config.yaml
n_kv_head: 3
vocab_size: 8192
lr: 0.0106
weight_decay: 0.0
lr_head: 0.00765
decay_fraction: 1.0
decay_shape: "linear"
batch_tokens: 32768
seq_len: 1024
dataset: "wikipedia_en"
Each number is 500 + 25 x the weight over its row's rms, rounded and kept within 0 to 999. Layers, rows and columns count from 0. Numbers have three digits each. The size before them is the row's rms in percent of the matrix's.

# layer 6 MLP down (transposed), 384x96, rms 0.0746, rows 74-88, columns 0-95
117:459481523513488544478517513470479484472468513499444540474476489473499478489478504502486516513461494482517544482509487504504486500448515538471513482455494478537496485535473511527468508454535488503512468503479521534505473493548509528439444490512465493482517517482453489501483512508497503501
127:479510485507470520420468492504479509482475458493477447501512459511493522512534517534494511510488529502515479513472505514537501509450500530495501510508486455510534498474486502504501528475511499459474507476498480466518523549543512485546535506487513520506490527483542478508537564502473493477
101:465491546500491526510519517500533554496521519528464498494503511506521504538467503518452537516471485470467487499522496490487524486480495501532476509474493505434540486480464496515517514485472510529468507494469561562477494501498495509479493453481473469494503537499517480531481533510545513529
087:504485530496533512513511517530555507489506492515527517489504454544489489487524542471543461513461467462484542507507469548514470490500539514493516480482497481516464501487491498504465524494501498523499450507476529504507456533475520469525518486485494510482486441488507469531527470493467448506
128:512507493472480505489487520497515493490464511504436505483470493488511512560493492494524530499454481526512539528478470459526481504544527480511491521525559556528477509486527477528527495512500529519472489499461500525480535509476504473481459464513469498508517517512561498508534483513457507495
130:525500519519495507501518529524467509526493514513506495508495521493498522437536521490531468500504510520544462474538479477475499448494513519479523512536491497497475482493496465527543468541502475472527478496546451511484509524437509540469508480460516539440522484514498477480494498514518504507
111:527492517480474480494492495497472440469504528483495479523476501508571528525519518452522504557549552517514476470462536514517491501491547521495510504462509497507511478454525428516541494484513504490498499488519473508505499492487505506507472506493486528475477522510501495504494476450481492537
091:474498567501463490490512522493488468487500492490458535516499528514471507472502540467500471520472486464499513489492494463505485477501533488494490472516443497519501492558490482442508543438488506491498487505523543501536489454507454470484494529505470471464487542486487509507512507471509507511
104:497494516492481489493477497532512483504512525497473459500444513487491478513492500508530524556512516513529518484536524490494523479476511478525540484489458497506503515500496504452533537434483548497502541469488543452522478469471514505510498469488529463490521449506488543493524488502534531468
091:498502515528508541469519453526530494477481504506479471474510510499450482487533520473499475530518508452500509508534525513496509525515483512553516482453454498510517486490453490496441489489530543472531523443521487466521543518495487519499490547527523492487510487500501489488527520479506537530
080:477504494517484524503489512425508533513474509498495552497452569525500488499511516486499491467467497499545488512514517495525455521464456518522529477481500515506476521514501506516489553481448499492477469529494520491529495477549472503467500504543492501470512488493519528479549474520491521508
093:516532518486521503546495508486508453534554513481521513533480526518537498473459500518485539468491481516491496476508498510511490509468508481509504433533475475486484466488510521529479471463531515493473520564521505497510449469467479532454532506495519524469493503471551502524506500485490502496
101:489502459481504468515449530466514524498518478489529508515511493481504555472497484499520493572533500535559489491489491509501491502461500506527511469534482479544516512465512523532488514453471533497483517530485465476490509493483493501505492488513521491479448548460561500505516486504528485507
107:510503483538512524489500514482500485526507499496552518516529506511530553473476544500520494531493481500494499483483534501523485479468530524518496503501508506499562495423516491537476478505465513546478513506468493516471537498496524487542483505437502513428517471511475503489492493504499479459
102:471493506529527481528486446471519540441509486491526526487461497494492488486468522480525504496478480445461478500467501586476507469462458490517488482469481510447544530466493504497494476525523533519535483477517471500509523497500515502510516519506482455499480498504492489491501484478521500504
# layer 6 MLP up, 384x96, rms 0.0741, rows 75-88, columns 0-95
109:470490508475471504467477489481540489532512480496450503492485481501490473507508488451504476512513531503501519494475535488512528497461501476513465483494505484506488459493497574478473489477535473519494522436467496457522506471498497507488461517552540530524488462515533523515504558476499498485
105:511481494520478470488514443525506459530521490453522457506460462477545497512517474498454489527489544527541536489491511482528491534507478484524514517533492501528502511547508494489540516501463468490471513512488468468545483470495537507484464505504528498483505456527494521514529484510473532502
094:471543476480478523480512485507465486474479489528542501511524511499482529517490483543487496492501534490512497523475499503516514468520504507474436484501475534514511492499497525527540529525495450535489510478488519451490520503540470515464531533508475519472486517522503560464496506489575523475
111:522513489505504490513477435492519499499507490524494514520534446525519463514470526460466489492480504458509518473515497511541512549529469481503517525522528511566514501490484484463557485508498497500496538533510484460485488493497463523522459510505454513522490506473492489514477529532511446512
116:490495462544495478486510456519485481512520457520539466481488477459540487518502505528502507469506508483485525473521536504500515499507443469529517503515469482473510481487469524484532474543506485503470482514506473464492455468548552501503546473521480494479515527500480537514508469489469462523
105:540527519510489519549456477509500484548486487493489518514487481461517516485496459497505510456538519540522477472496472490553512457546507516496508495505496506478512517491506473480510543491489503508461500508477530498498508497498474477487484480535459549521498407505508516513531502502493461468
107:533490507504479521485506464557517489513533461507503514487503497502507514476514454484474498519528495504513472509536518543534531502509520521457508491456479510516456548504528500480489494499473497482506526532542465535516511479485529475472504429474486502547536523547536492527470510487522496487
099:482535482541520488476452524469493477497512521528507526505502472465480519482506487514492504491518482497506520463474509516480482551534493502461483495488519523499509520498498467472510469510455494502459515551503494501491523469513467485471526485522509555561508487516487461568471556531510486508
097:467527494574535495473484514510533497465503500488468497454505493490512506492474477482486497480529524469510495481521442517478473506507494469472480484506464460495496469544558478486524459529478500527479537506515487506491495493504516479508459463517482438472507537452518497497503492508527474499
097:513526483503480471527506520497497454481500510506458500503514463522514504474521490541558555524530507512490487523535458524490518474489540458495495487486537506552553509519495484486498525517563470499542485544511483466548483520522502527494496548498493496519475504508488528500502480470515491488
102:489467477530475536510507513521481492495468491537518529472493469486480566521485526479496494524530458468536467493464431511474516499461498527495470563475506541516520480480481513519482519512466500517539455471507502522489520519491497469526495504536539485490502488517486518504493530491525519506
104:474490541512496512526505504518528452519510475493452488440532485507500484455534530500489506548472535451489474483525519484495523458469506515468526491486499493511533469489480538538520466546525503520459517505524500507495475507513504491556507473519477500471530510498488518504533486501556493510
090:458495578497498464512505485519476496470541514494486486484479521526456508536508500460505457495490509486470495487486503461474503547508505511504506518447468489540492477496532462480470536542502511491546533505472512513526504518451519510499518467520504502501511493491508462499498506500460457548
098:511487534534499496504521479580476481508525478541474489522505485530481493490514472488461523492480519474484526461513540462496526497508535504507498499506468522562506503528491500538524466519507497463544491511509523519514525512520478517460453498529510464480495471544486494507546497507461476522